{"head_dim": 64, "norm_place": "pre", "attn_scale": 0.125, "schedule": "wsd", "batch_tokens": 65536}
Each number is 128 + 32 x the weight over its row's rms, rounded and kept within 0 to 255. Layers, rows and columns count from 0. Numbers have three digits each. The size before them is the row's rms in percent of the matrix's.

# layer 4 attention query, 192x192, rms 0.155, rows 50-63,114-127,178-191, columns 0-63
102:119139113124145187169146104114121128119103149159168130139107177147168173137147084114137129099099134119094135132172115053145149090120128107151101149090200091188116139133167120143090120145145162
101:159185117119099076127133157190178144089145122163160084146119163135108146131176080085152137197056154133136096131160125168092127170129164110144056080131103167156120166146138204093117090098139121
104:205089189171075089165109148109137167121100110154103140080104138165119140181102134155182086154124122138140137071122123129149162083144133137127136105106076063145131129154167106123063118106138155
093:133087145137135174020117052119120175137056156112117168114123124078171171077122097112119061166151098106191130091162190148108134146120142167074151152066074118151152084118118126113111133062069116
105:135160157097119194081125145102141158142104160164127084176062176080190149129079123146102180132143123130077123173142127107151131146129114131101092081124168112186169103088172131197072150129138125
091:146124102114190094067068097169167137138115116165120184090131089155140109155092129164149057117085098184115151118104182125132104201108112055123152125132080097121091092161163161164106129117124127
076:133073175124145143159127183137152106152102195165109110156084094047167144190105101106120118147149100131192163184101139118149173155135090084139141132132086149098158163069131102081127139096100130
095:169171090116079183110188130118139200117158146126137121096125146100150180124109121113125084111083137126153116100135170166149128102155150126122102090202156126131148126090123114065121135093137140
107:137126113163056133104109119070082173190149116208084089164122137121147115142073087131122131143124122112178146120128168248159128122144119159183146131167161131152145141150075102062124157141159125
039:111136118154120136075091145153197146193144119146127107097139107108069125179116079126149069153090175110141155162180084128164123110157151090109120111153123126138087093103127142070129093100137147
088:146128144115071141125168125107101063111151115134094116096204154151057106198107085088136126132116202142140159086114057134151160112162150148154131174104126121169176145134118145110132164146093123
100:099138097110162127163143151073176149116162135194114092174115147156132223100093139174130108143135106148107100102110155179154141127142120140116206077173136102132139148110124131174116108072165121
107:123191138087169148137124091147199089134101160103167109134158119127158123134174096157091114113133109119081134119142100115106100123172114149103093132152123124116157127141172225151148112118202140
096:164113130125131124078121028146171140154140107175076083105112090068159087155096102117118158136168156121158097184076096121130117103129130048111164130107065096096178134109128138104145157176158114
106:097111157146165141146116128128120180119119140107145170155088174122166161132147082149114091126116094148138107140178140085117114060113103132159102157101191127172151123152143112140090092140141121
112:168163123142068070123118170124143145108147164104164121125161135134112142115160081099154149161102136173219145116094111205123148129114117078135119085138172164083126129075114164145094137132067128
111:176061211110101149142150202113133154148125129148126157080136142118124113182148112143190115098098122205107157091142115110071148097094128119143137099123082039150135158129121136117132086145148120
102:122131140157101144057125078181115202156085123153143121124146090107168107118146163142139100134131157158164139065067146169086149197127160090093175111137137130095114069125133076129144149090110085
105:125137161078082166112151099141145116115129225145148096128119141118137099170099178193137132154133094051118075127200114092152120138129115107109137133112135127243181118106195140135107126119181110
087:148131180129128096060077172125092170150131099144098157147134115107080097166091127118130087110151132140155108119070149154168140145108091117142154142153095119125122100146081181153149098127181159
083:099076093093145072180143116122197073161101130093091085137114107071168137174116149164222067135127090171175114100118134109130127108170163141099187154147119148137175165125167153108128152066072175
097:195160132215092135108128106118147140148165077095146156115123186088121125176086144102100144146158130129171110171119102132162109105153180128152172088161172084104146136038148113081083070146132104
109:135145110107148142118072138101136154138112028144123132138186127143160117089091122191104098190107140151129189120102145124132127137132157176162108081084158151166167124133131098113139120096156102
049:116147118171104122107086183139200153216153128120136063121134074118104103138128102143123123169090177163116171147198099142157116113130129098129143150175133122113100105131097142117155164129149168
092:183140138150126056089150141110138083110181188103129104114149151133035077183126125148137172128114134142119136078057032150172127106125136158169116118100159148129157131160146137137124187204110117
102:132170095146157148139140124155135147172117155184095088153164144107147194156073141083124152118170073088094162128144169128142148104103169108129133110146066052072117153058141155140120128103151101
106:131135148113114121113104099123184122113068174078152107181141110143135138106137103136130100197166118096122101091143114121110145133142114103085127108103114112174145101160164151117092133106142187
089:117098125104135093102156085131103152139119096199108094114103128069126126057091111139083132102175120182147150156101119181159076182183119111122203117170155105138180168119122128147151138200176136
087:155132093167103124191105113123116107148124148170108114121131153194150140141207156081151115116145121124125051099140093110149105117118128153174089149159175081137186119106166085128093102147162124
087:141146106143094100197159114121149144132140149166221106121142101159105143119203097134117155183091154122152146133120143172113077157089160117114103092087187164105098108104118091108112116156092084
106:149100138151117138159126085131091142118160114107081141104158104079090111114107078148093148125102112135138168165137097134084104053121167138146135147100188144098113161149116134055086170138122123
087:124112190108062167115081139176102213119172153121124112141159077035152110074144120125150100146080090116131149102131168123089117159126105152032164147139133100176138082124128111173092130146132125
095:090144117084123160156140153096142137120189143098159136146182195118150156157046156130121133109111119096111184102203129193141135182093191071128159090053149210137109100118131165091099142158141094
096:115083133151137138096060131121167128125085143164101137134142169123107142146127109141166104140121138118071134116130135105137155156117110122190116143152071130110123174116134178149155146146182146
107:053086167093093132155117141115201118165109144134106103150169115121120164170115116168144107097145099100119141064092113152107132105110154124100183125109076142170149154099110137135185152111097120
096:163107191138100130148130079075061139101145110132123135132081147038153121110109103103149111129093111135137114141100133127140158105138126104117195068141127134127129153093089115059131100113080085
088:120119176145089124185161081108099100137181096175158074103119176094137102119126144129133104191178123160106137145093087148183128116142121125195143140185159151103166164139169112073098130130127092
041:146174092143158088066086179134199140214140121158122090093098099131065164143109079140151123158050185135147187137156092096125093111152133108122131171159106132144140087124115142090147139131159149
088:196136099112129051110113189133183097122132173076123088110177118168142151134135119111193150133135163136117125103156108076161131117091132132091185175115179092082135089153120169133085145125112120
101:169175146135137142116120154168169153137096123133092033131129118118136134106116146162113148077163136133070164118136128133119090076125158130147176169120132047045170126071175155156062113164140086
083:125156187145097160106085126137111118142067157143083137142104152041099135070162123147107112151085093109125144094101161129186173090193104130093117076169087108182170126115114080119140122135165162
090:158165111105137122131086130145134102137077182166084122098101083189116102145177156104136168100125093114088098126117161081117118110161154133134089119174068051121159169154178109175118109171162182
# layer 4 attention key, 64x192, rms 0.141, rows 50-63, columns 0-63
095:122056172176186164147150143079132102012166112095140149136131147085101165153125128122188132166092130132082135120155136097121106187130113121130054124119127085194112197106126080113102144118105101
108:167115108107165064130111122130065139126116143096199081105154155157036140106107114150138125169166133195089138107130107181117135141125146149118109058161125134164134145145104083122138188115140127
115:191125125201155111143125135063097170132161159160145120066158092105137140102123117107158097120103116119146157079093149115162173127099119178186200165097112120126137168091134149089128126082097163
105:124140151176150165077061042163143123130114121116118134090143099044153170145157087151080097105125155076119229146120170080115120132132045142093164060125117192152150103101107110187184094062138110
102:119193136134112092109095145114095151101114131128141120181090065081223149063097100102103119186061115111118124129203071136166087141081126093111157163112108112118119160098118149146171128155165138
098:132130151140160132100086122161102196114051141150103119097167124091129110097124147162188110129123087127101159137111109098132154149133089125113077118070133189102093145169151132157103127059123175
102:155095116119132140160106151181131093105111175173121106115128165058148112188100119152122088097097133158064090148184133129135145134114140129131132132145109113118099124139132117165144086086161145
098:103167154104097110151119112183140117146148132153121151099127122085121148118137111132122071071122156144187139161136187094153068127126184138118145168154145093183142107096176129111151121103171092
096:128181126091077098058080101103202164114143144127190143096116119132135120113119142102129126107157168163103147160094157171090141131121149128125125114054090087157108098175101108125136138115151126
094:133149091131138120108135098170140120086153155156139086150199144134115158124176097172174166146126157111126156118054104115080090114162129125115145163152128096104110091111129116107109122138174122
099:156158176106121146107191118056134116105137072161088132080147126180089083117186136113140192117151149189093155090107120192104104142127144111162135122100058175122154137137124162089150134128084159
101:146044119082140130193236119115128142113147097177150128151143126128231157109116171165106080130162151115106146169112123107178079150088142102161170103164189118097096120135188121099195149145124129
106:123138131140078140071107063143118098151094168128141079161152181126122162135132104160134122071132108166123136109176108112142137165148139101097137149123131115115129112158160169139173155168129147
096:137136143147146094129158058104124146115067105145105099099116140065175125120097138099165091124160140141143113162131125123145203133148157162139171165158127149176150139178142180133145111139159118
# layer 4 attention value, 64x192, rms 0.135, rows 0-39, columns 0-63
097:094131119147139202115140117153074054181107105062116115126111159153178077129090182135148136153086110124198134150146138108073147136122114106084183103123153117129151101095141080123095149176161091
093:128208128142110140141138141147107162149154155097137128105139125091131083092152076153118129163174106080169146110125085135119088120149080092173116141114125106103075100156089159124133118104095187
106:208128122112088087122140091133063107098093153181067106146130111109141174159099107096127099157125064095162084107097150082162146117165182154167124120127134088131082121110211189102115132079125142
095:092126162100155145047082145086090123146179109134142116079115086148127162125086100117091176107110113143123142096157136094146172142154150154180151166153183092081094136111133094170154146142033150
100:051117166148111165127078083137088099164138134117105128145168103135156129143124127147120137183108175136194065092161184098139090134131097106099184122169068120115129129155062117144123106137153098
099:138113140158070090130177130135127106113143117128148126065057112125151154144111061091177124111154123095153191092115134135173082112097092099127044134102149162151149122152134158125136131155178174
102:163165145121108117088178174123100109104181121156166149067119109098130102158123128159108069140139095154108125108139106156105192153126114098164087118098135139122114138142086096138129082102187059
094:082113144103177115229125131146113111124143091144120171130154127127146151110080167105095066169140131157049110087148148154116158192144173120073096184137120134075121118123127200132148128198109101
097:155164142140115063085133107133081167145133137072125154115087120126098070119156104150059074142150135123143111102103104118098170119140125156151067072147099105152122096113147112101092162158156135
093:128124085188146135128177085121058140114108090135163090062086138092144128166139135090103134095187112140148219170136135136050142117150036097105112153149152111168150112078106105127174130123143147
098:090115139105124159110100112090162073127111095105134152152138097131160114083126187097142065195109127171129045133114102130069131168121112130125144139094128132133130149134148102134166039096122121
098:103138101124134080091137132087169152210140116145053123091105099196129122172123139162131185133084127179146114085092110089133169100173117106112121107173118119141139135101088109099168146101160119
098:158110148113112123164102128143180115102169098167105103108146108061106150169115118098094135056111135128146095183142100131177132142139073122154139107149081137156185164137137105081190126119081130
101:104118125065127169141129075068162107099116163048107102136127108142136167158118088117173109082131099102079081144097120176076147112104112101124132113098169138130129110134220168186135124159176191
096:125122136154141131118116169142135106133164115170119193118102126146140141119152120160130089100132109090080165125140182045125199096169099114143150102101137117136139107127113154056147167109159072
104:112106164117150113096140099156062097112138150150137116111054097127094170185172123070153105072215088063106102051079122136120138090098085140114111141127106146125112100141204105147129143089149076
099:120152173101089110178120133145063157140134163141192147083123127161142111155183113170134134099144152135094103185111163083120139175168104113081137117121114127099183116085115094153089116128100108
108:108153164119108138129061202153114136091189078159081065131101162147156153154156146115096160137110116146168113104104128115148194031135157163166163116126141133149132213127073165171101113091156119
107:128118120121133165136121145135164094100135088147121126130126193110156128161115151192154121137155107079079115097183147078094119104097103108123155185060158124104129119111133116212070144072151076
098:112109150153142120109089113150156123104094104133176155075130152121113126109128085146107140108176114143074095125139153113094115137131068126112121114105160092182159126126184199147136145226168144
104:147106100123092145190113110130137116137089117114182174170117100085123151106158196184163119145130151085108146123133165146093131118199136149084076150127115188153180082108212130115105172136142104
093:167106108136127127112094140074118153154121117102119163166154123118116136116139078078114133118147123102218139152127182180145145172097129213137141118087139104107096139074131185170169114107129140
100:109127114187072084177122126090113124155159110141151163142181079146134116096073115103139083183126107128185077100150131048146143112122145111079164125141149034180151168164112166115119088098176103
098:135133121098113124187178128125142075104165095114117114114164133079149185065160129113112175110172128167084102052118143110102109131167203070141120129156084131130131180101148088128172090157153158
099:140097180094110140070165118197123100123126093117048102108151138153128116178183119084132148177072060126091172117145057141170137144112141111148098192142096095119118149130139072159123104124075083
095:106149091124121172118166070134115107100168150092076162101148139075107096111173146100200119112115114101115160164082092189157103127136094112114159197143093178127127095137178159125162181128144137
103:103114127167149146166095128137164174119152179157175162160180204121131087179145095184112138147090099176135115127110122101140135155147122152154126088143117113160093101093135107114156120200113148
105:131076174170108074116180122136104158115083159142164180117133105084164124160132173114105131066108169119129117079122078096131116136068119092123155128095098090092096129136095125107117194144153183
096:095080168126175078193162200182093140137134065141161187128151093114117149205142114103103098120154158142127146129079109137181156147100078082140077194124145114116147120112092108102141102166118117
097:087074124143110135091157102150105158188151150120172139165143094082163098061129153152201116135145183224130135106101135121139126135112185154155097148112185101133137126145164149137121108117083111
104:138137178100107152153077123131170105183072090148155202125132085158118149154138088158152132183167117117125114158092107113107112130138137124112103089117074135187101159096158142143190095141086059
103:086106171110136125129131161115059106085106135132131136120100122149138162100111136085104150125122109105144132081165191129138090142163133070099180137161093191101124128138097084054125179100141164
096:176141179118124099137140108154129181093108111142118136165101161136119117140111182075087089097112118172084101109149160119104168090174132139116147157083064097080139119139096158152130159123161069
092:071091101078128101147082167144140182150141119131156074125136138166130125078137076098124153100123093095160109155159088102183157105172119127120112096110087104086163097115070194103133126095137130
094:127151111112124150172154135108141051189154088131116150156090101084130085150111161141130111093134138105163166141128058152121186188130081151126098070140064107133130125146129158137171106107152149
102:114130098151039199100139135177084101130095133120166093137077129147092104157113179130091108141139147134110096096145093109104112122056079132123139090121158129110100145087111115110119085190103134
099:151151182146125170152083143131173138172127136149157138114109148107108180129133134082081074107143169148096046103136140101108081113106174162151203116140170157158182130199074127084144082185093129
106:152145144177065143136105152170085150166134146120131135050121145143131188067039166141139132108070136133141134158157126138164192065084090113190155117133152166117139158151169139126163159165130131
093:114149129173064103168171137169134122125137145130122124129107157195203145113160127101149107063161124202116108127108103148114170164192190099105131095101154122180073088157126089132127131133168103
096:099133177132117157097141125086124137118160155094097120153149126139085115154101173110113138101112132157130131157124163232127172074107149160121134151143190126139053153186223143110132045105157144
# layer 4 attention output (transposed), 192x192, rms 0.137, rows 0-39,64-102,128-166, columns 0-63
100:144140080122184068080129160107122116056139117121161095157129185172087174119107129121170145107190162166115139136059095133137088111113132123174061106105118143095135138148141107143141137130161046
097:163123112081124125163123140116136106118152167164094103082118178145092108159151161150170168065147039127073154107110157135107197117078136088152200148167124156128197130195126136097133097157144149
106:108199149100168151081113134140104161159161111109163172075087158107154093132139141110133138174153125115109134153120123139120155123120122067118084140108124142128179123136159112179185094172154111
102:162125107115119157115139114144171105102183149152129062185181153124107118124086110097147121164121166075119151151141170130137120087083169068124130113089104084209129160112148106141129135122147108
086:179151109136168151108147085068122138135106078129129165133147108151094167121095087071113093132145121134138159129193124144122146148172099144189130172143143135094098168165125126172100119095114145
104:088070150100131173093102147188128154103125170099147111158153200100077104051194124098154142125050107105154159141176090135065149141137159141146172103138071127096073147095127048121130127079122136
102:138103083130142165109133110127112083120124200158124092168162138157171198179066113101150088126166097093116122103132109101150108105144093118114119109125127118078164122167167107133111208128109122
093:125119145114101184148125192080066178143131146137132112131101132104179124044087089111136179111181143106112138149104133106165132126143129188126142145210157125156113183118112104214168122068169112
094:068199151099141105116134124128075161140106106162127132085171113145064132162114127132136122124138145143099161096097095070140166129153106100195142139146140155092132110111156097156124102133112144
099:111201070172152088142077129173096220155140086103129125106130155078117124090165159178163127174061135086131157176100154123105163122111147100155083130159121078056129179109131110099098141123137175
094:097163123091130155120122148132066135113177080094108111135179192173131144143123117098114128090111085116170148112114119145126085102072126116162158155144159148081162126136156151104130137138096110
104:085096144120112134113149149091090108087107190118168181132128135069202148141150113162143119128103088134176138146123148125149133170134176117093148124141097149136114180134150158172129119104170131
100:116170089112137176084072145147111156146091162070120181133163157136119170097065096190128135146121071184174151163146149124085119149109106115142081085135124177025149124118119124141086089082149144
094:137108141153187110148187126176162155157110106193144116056165126183113157124170154199120085151175129148154083155144146154121151148132130204140083094130142156124147152132126073122151154085073120
099:170150150134122055091152068126110109128163133160123117116157098134092116130099218067130173171086205194187130160129173172105116106093143137138128141147129126131137173151114083146097080119188134
094:137145167163106104162168142101140025151129113135126123161174118014118112118130127089071112157096125108107116109112135174103102128106159119130184132206084127187098146102131144181150139118110141
096:159191101156138124117190132109132175155124113174128132080154120109112103104139084120145121158154182128127066131117170175129114131127134158210132136083143168141117105165145142130075096103175183
090:105080137143181112198132139129131120157109173065122108119102123136117069132142130131154059059147111095183137109126156129152123123169142198098139126136065145143093106090159078198130150147167134
098:166078115124123115161116138140122120138044104123155133107168118155123152146078108103070155122163196152132144199126099115073094105114130123183154131135140179127108122183115150072147141124158096
106:109117120171132149102106125135164086103085115119131166129103115052180120158113107087082120105110124113147221088110193098137212150134142176110170130099124167160127066090127090152122108130110151
106:147116156114157164140124118140096137125166156154106183086122064149128125196132075092102120106169067147158063141177112089168194090184121131135104118169160090179110176067101144125133111164161162
092:050149152075144145149167104127097110131148162193127134113126143106090144120149177109170130099130109142135123142136062113118117065163124086097106122187117116144104144117125157114155130140137142
097:130144125119155079131165097151141138153142180169130149150143151121201195126184102169123112107111119147073108101068150122124141128099127121116105097154051173049134117074148134101132116122121162
105:141133159146113148123152163132143159116087105082026120119111116125056043169194158135153082123122060081147132133122095144105163167058110084119094096111125110137149071106109178125170142102138137
092:115109086140124066153109141195098116156150183104120132131099117158105082095047135122148115114134140138082118126144098083132157137120109146118062128145143149137172102142153214135077131181167150
099:157148112119131088151085171109098203141139165103128127107115098175164084106200147128116162096169113159129104103189058085125133111145145126108162137174115153135091103159110135112108117181166148
107:146148074161127165091102203143135104139133169111130126085124085126157141064044190113180126118074135109120076147131165147116058163107144167128137151133148129130118121125147136140094112123151119
111:157139122091129169086125121162169186167166075137082164151128113144101073127110156200092115155174063136105149172090179141114087109152124171105113089176135138118124127105064089111088150143087106
106:148118139058133114124197097154131145121143120080112124187177100144171145148070120145116148132140064136103156123100121155074196092191079094109180132200154134142118163187088129121182107136178111
101:155098139122184111155157219150105093084184169080093111130138154156092139199076081079129110131181117147141085116095111146144132109146111111125137146132072146114168123108161144070127193157135142
114:178085107091099133194133150132157133131077116093105113133109174203133182154159105150095147123205109101173119141126122109136101123153183128119032123161182133144126053143112125094126049125116102
097:188175098078170121123060157109140137086079105100147183122196114210162156162097102128170139076159156149108120113079119148112100084143093174130064087098103091162132126100118101109169146110143121
100:090138054133079121124097105124097129146087098133131118139115143156082092143189156139093188112138133125176119117105099128146082108164132086186149119205153160092110146112144075136116087152105134
092:134176185109119117114140119194126105144114102125132063145114091122126094162182151138113091185175152111104118165088147145130125159137121144139122148124180066130128096096153130072161091116102166
093:132156064099169146192115124152178210092155154152153159122134143148179149165167118132124143169183090130113102163134122139126116111144115166127118175103164142140199072105084117112174117161156135
098:103138130136147115096098114144122149110165147119119165173083122088111125085074106142139105112092094135163135189085140102149098105106133073121043123121137156155126177137158130131182160116131154
111:061128139208152112149156068092123072082145138191159128117163074138145076183094110139140104191119097140092231160129079159129158109192107134107076141119088133133135101121146114096118211134157130
096:130091076102131142165117111139144138148092154128125085133178088149153135161110084145198127116123161052123139073109130056099142085129140153111199134080109081220128110105147170117126106148126114
091:061092166121116146162140053141123118131109117090114090112126178116052093096114129119064116139172100143175086135144120154121102105173060127148075113150179160132136207142105129135115144154201124
103:137111177083146128085125094132188162149129157117131125175106165130094090124163086152137155132136166116093170097198129158153110174087105151136070083088086161127132157130094109159156134083106090
103:143123130120113076144109154146097146137144139108117140157132066132160132159084129109128084147096121123102137132108158066139194148133175059091096135156123139135102106142198187109141103111125152
096:150084090149130103148157205135147106117036116169164118168168076079215149129174174188127135139161152141155154110095148108090144122128126173104157124162109124080110128108139133167139119085076091
105:061115198126136170124098134028124129128135095118143109149119079083097073132101128103138125106111132152136128114138154092151160143140037154157153136113128160137097222148138118127101133107078153
095:118143168116122138174105064138133124094151131099142155139153130114185127149167123180186129113076086133145107119162085139129145073160095104160117130137069102154127161156093151092110154165049103
090:150130055140140065149134181127135082118150178123181061048185111127133168143079104128136127097127180107100125109160135147167099139202075097137110112171132133161145143138148139122148178131169119
090:143155116152139116146107012123127147137166123128144177188131105125176133189073132149144122144120110086106110123109160100103154189118130051105124069114149129154152116099131134121110083132144160
097:081190100158110140052106170068155157110202150087136181071151139131172081112128086135121155164070103144131129147159115160116129111107136165121137197115118067108122147092161143124123118153135172
102:164130136169158133162145149167141121114162087088051136116141137094106162133188064134066118128185138121091122106107129148124074146139120109128049177068157056154127061113087135115079162142134129
105:138137087125197177096103126135152121139115114135118147123086162146097118108194079123108147077123126118104166107122133179100153120122016121155132135139108136158122166117047106141160148139106110
098:076123146053110157124111154070167122195186168082122147129110119175157128106135069110116105114106154188139123140146131087128117118127122142122140114151184127075103171099146070140121084089050111
097:113125117210099092185130113180134179045116163176072130124084061146069134144084100088112157084157179135154098109124114104133123157177168160124144092108131177150121088128152110080134142146117151
086:116169128111096121126080140156091136120097086137161149090117161143068169132231143171103138135134114136118106137142200105105146097137123126164110143116188124095128120179075138083102087121140103
113:176101155195129118088133130093141109086125070196122117108101102085097116138132117106125099163103174156156083143126150159125082175149129147108141145085137122178109114149074088159161183046136145
096:148106088130084148103110148077157157096170108112156129117153138065167067103102116104105148198029142118148169156151111192114122074133125161102144112114103166168124094168150153125097172137138085
089:124120111152135174110177095094128111046147116117097120097123147100127062133143124175159175133119038115133147158117083054121106074163162069081136121136158108135076112085116131156129145185128156
090:177127129171159102164107147179162201207202129116145139092115164134080156075133068152093108182140136144141084132188175109112094109114158132079099176139125141135153158116080137043103171110194125
096:150087121104065163192122144195125133171171143156121115157175136160179139121226081124117179121102162104088162109132121163123131096113129129101118099181147089065089114062091116103182181207088094
096:082162153138117170099116094124109128108127139103091140157097095043143122123131090117098086108043170051155125133190128098128131185139146044145145133129142163189149052132113140092084095170118128
098:140162161109135094115163083097132116183198160117146097110109128070150143118183127122073121144105152140149128092112129103139207179129166044120164124126073159146132111117133107094140121149097183
094:104121088115120134075113160139166122157115131094129111153179144182130125143139119167155084129147167112121142153123093133168052093134155100110091131111101157092117170202084147112130138114108067
098:117130132140101108172160157085060092141153124150125141170102168110163145120088144127166094092085117106097114177075154178163103128052120089147180104129116114078078174148117157127180124085076117
098:138188128177104163118113162169161163188153101104141177090136118198147180113185133150093105168135165160122113097157115145167073124096161121132146159098106172056132130172133093112096126180084070
104:107109179127100164115113117097079101076166130176113173105120132113074119127133180151105163114085101119178124116127153121124099122118150126161143171122119132101146180097098085129108128147144124
100:126108125148146139102092086099177172226100140181146130160103092092116106112148050142112158133069090157126139113157149084145145147107131108120084117153095147164084109153120094179163078117162114
105:097126119137160150075070086137126151129122131174127156153111132084137175077162120157085116196110103160107153178151141193071130133105104120082153131107064184137094125131116090123154150114120107
091:092141089122184132089127099171146159159120064179125121116097129167114142127134098191178122113142142108140140120093113118154163162126086114139130074123121125114124063084113141138196127098150115
102:151095119031130090121117120163053084152101164128129135125146111155109158145135162083084092123137075101184101143122098133151118111125114068105130056200060138102129134150107158164154143054150091
100:107170160132132075134121106122141095167071146144124112113134142098127144087072069117154166156111149126194128192122114127150174139159111114118120150159188117119098111154183155088155154111154158
096:086149111149132176102089130112063152092115146156106127160144109068066120089187101150156136099042082093140076082102167078150075181128172096090109100091148155078092037086144112134132163065111129
096:122143145145142092092140071126122126147090106124158148125151218092065180152123137135107153129125145099177150166100117139160122085153139123144108119147116073150104135108090135105138125130118139
097:084117100143144144129161133162085078119078114155164127116110165123119101092098125112113114136027127144064129141117176153082177145189118183161127148145129130072155170112141112167087132160141126
106:114146152124056149108102174123114122156144100189047148060098114125123116142155162123135086127076133134103146131120106118147127150106132141112192168147184088138137071136161106109088062137142202
098:116160080077129116120164081143162135154089130186146106129118103069125161111112158173172093150173151116119104142140156139139154116108103113087109137136119113149139150116163082108167159158051120
103:149128122130123181105065105092100093156133169152073147043090105115094151132110108088081118109074121087128139148142133127109104168106114137094120144110092168099105106163092137091141158100151139
087:122130100165137144085150082140085115054142138101118113155111121150196105102097110193134198153141131136107090177129103083136133106115110133108084169129157147137122153161163148161134110090067068
093:126149111085126157122144104118159135123135097122106131128132058157096082108093152159145133119129094090137158148083113158072131082141080105135154147162100125154093136169089130124139153088088095
085:121105153107116093142152120085090106191152112173134088156154135134123110125156131107097109073088186105159038070098116148098118209106151137149181068131092165082134100168075177147189136095110124
101:115138212150115152064139033099125137131086114130099071100136154084093142080147114118075173109137090119175110114086127171130108199120081156096131112139135180106148194132146103153120175146163147
101:121177084154083101114135127097160142143121108081155072094096115121110133126141189137176127147108194102125101073158122123158082192144138147129069103144150074166203114111119130110121140130077104
109:120133103065162149076168024130074143088119081085083140106157153067142162112082162126177123165106101173166097138069086127125136066109149175142202139109127123096122097194129144101122097091086113
100:123120111126137157182143113125102122145070119136077190077066115125104141120120092168126146155144139072148140114132131085110096113105152175101135137101136113120083136086159170127063157151116181
105:195096081161101099138144129106109106096139093105166151107122111203121096168114076108175104090065171154156146104141070114107100138128166113087149124141109125192133163127099168085138174120085143
098:093150166139126138125179119107076150127103095160168133140143134156136151078111169098074123145159106173123128142120151156110109167116124107149119164124142142137175140118150069178090151104143109
109:109114140064126127113138136157082116112076136154098147136169167103162156134163144125197086136115125135120136128086087110106117116143149121139091123181107105069105052172108147109073130008120099
113:160110101140125076143147152087141132102156174115122201093072096141089102168169129156111118101143110125122168137093118144150092102134177078118106123097164131107124121097113136112116138122165101
090:113089168108127139106147103092126142121110045158126133187053073150213111126099119134119153087101156117078157129145144117124195119142134143157181125146103125123146162132105110165192101172091164
106:137134070106081094160134103110161109123153121110147128076127102137142119201000120161156134089087116127163098149113149137135129065088138107167130103102137168125163154148126149054142096104069119
104:153172149098098101119133126199081149081162151075136170157132088148148105120101175181190117137176101098153147146103154101146141088086154114093141150111135109085112163108176167130094100163137159
099:201079158072138123166159116121141093117105157128126125147171119141136197144106173096147167130112133091126144154138147184128107126099094129094156074105105171173152132097133098211135169167131085
109:161142135134136118151158119081113121149127138165144150152120092075220141091046192145179122101092126116086061174143140148118151067092106181170132126121084083134104191151119133152130175117176133
098:100162123100148154093150108152165144153128139152135065124141133106131217133097094151069137121120201167133099121090124108069109120133108133121078181089110158138143151150070066104126159125140118
089:109113118107152138196161108183105130184127123140085125127110170155134151089117135134134109142154102103151174076131102141095145057133116157108158149141121069143129091109187134089158126150091135
108:161164155150138108116134132146111149135137162082141169079092091085147155150101112136149128106100188130127168126134156142130083112132153014126157128043114121098121152138130136151090104153186088
115:110106142091145138142082162122115160089139176106151108126107109063231171121078137117228121120053115134156056174109137165147124189126166165116158143156134122129164096155162189099156137101121046
109:093125077096127107105125165126199195139149169121101144110110068091081124119206134152159092109047092176091130139147167132093130138114149120101141105094127109181122155151104105120166139153147112
103:137139131134169099188148117115124114114089125031048116145127141143145109132124147168169073112141134091138190101148103166111156048118144159107072110155107124132120106141139164110164134135146141
106:145123175129086154084103172160104133148079084123070128130145152071053128146128097090137090128094139099116122149115131099132102131135110150045186141191086146113211085144166143096191103122119136
119:103168162119113136106125111016129159165150122174111122147042128101162124070155189087177113096095087135172141120112151170158142174158101100129089108165141107146178151156169110148152135172175146
096:169108089142110087199144153139086116094184088064156151168044075131143096145062172158176172108122114118172152158097120126129086071154146075151188091119137102091143103144140196103075098084093122
106:092150135153168090091172166112113123138125140107121152095130104151122142092088116129169136080146187161154128139080115161117081098165169081143179109059116109115100118204146121110149110102131140
097:134090167133082135094120076071078137091122126083190156141115088113136096122063131157184113132134093110164153143083143152093106121129120142119174178096151074101109128080129129071075091123092139
101:156127043072173096146131135107101072125113094097100133104174176145101143145089109094152131101150124167167110096137087136113143102142140127173077065107145160162129122218100114150113059087112131
097:091087118142140173152117099137094145163164150195132162160128148157224172123021148140107142115146160118109127126133139066127141116164133207160090130067129139138127133148058145110063105100164156
104:137090114117146159093080156100156138186108102156105175140097122150167131128149120101192136120148115120141044117162145158093169105160107186164089151188114120115139143188154130108153179099143126
107:157109174118135151095111109107078152094070057118152101104108163088191158129122159110137128144079159152113159231159186096160092186160131119118161150158173129149151188109141096112114090101079090
093:135102147127106096181166100176088125106111071111145116146111104225131086134125129121087137137145173130116111156169117102117161151096105150081063104115160152126150178151075157080161187163060163
107:122108113189071130163121116129111092081109099111096136140161106093100179172133092097136083092086135128107106119103151106120081128110166165181176134114152098090158161143168158156144070132111084
110:161121142122111137152140115109156127177155141120169125174092157168143118145092178129123079122117198081117165167150153130118104123089093102071080078136107136176145113089112141138130142143158119
098:160099163226105135136142075127082161115091151135119132158176131141104144143124129145139161138103119106127128112118196080109098122082094182120075070137120130112118189120149129161125089124140121
108:087141137184110083119148120112167123113199203137166166096177115124206106134133206102152146120091101144136119162129142144119131166130136034133175105113151083117152158147108163134187129087177162
104:116129150153123122106133140071145155102160134135159169125089091085101056130161115050128063173063151073142099140125126113135145189148146052113149165120120133149106102117118144085158152133164160
097:142126157150102165140145140099163136134185169166182118078116127132165096129154140135130151178088111135119079163116119174181169172139103133104078106110106092125137123171073185085153151125173120
098:102133134134110111120147127080100084072127148125107090144160154143144087098136140205141128102148161179116100087098092145142142117139141133106168181091126103082105090081141096155106122097049126
097:141137152139100156103156153120182135129172162135106058150100127102112155073127118150095099104122105113114110136130175162108106107103112099105149090167125176152135159094111178123107108154181054
096:095158116106127092088150168174192122156095144087179112118096075169129145175134123134143132140157062135100141111138178156140127151108126140092131125173107105083113151124124171164191168139108148
106:166106079144123127079193146181167112106162115167126105126196136140125133118089123108130180125160100132128124081161152194078132084053100122128198132152102118117142116192136199094171097153165115
103:102135151100174095094184113122086185077162123137121155124112142042097113089140118159140149131126149119128159153039121115098091192176136107103201133099159146119083138130089084145146132080135131
098:076217137082168169113162161113111083175124106132093212073132071171127135134125124155071143128094088133099182127131103120094146130120195128147109101071163166106082115065114117109082144137107112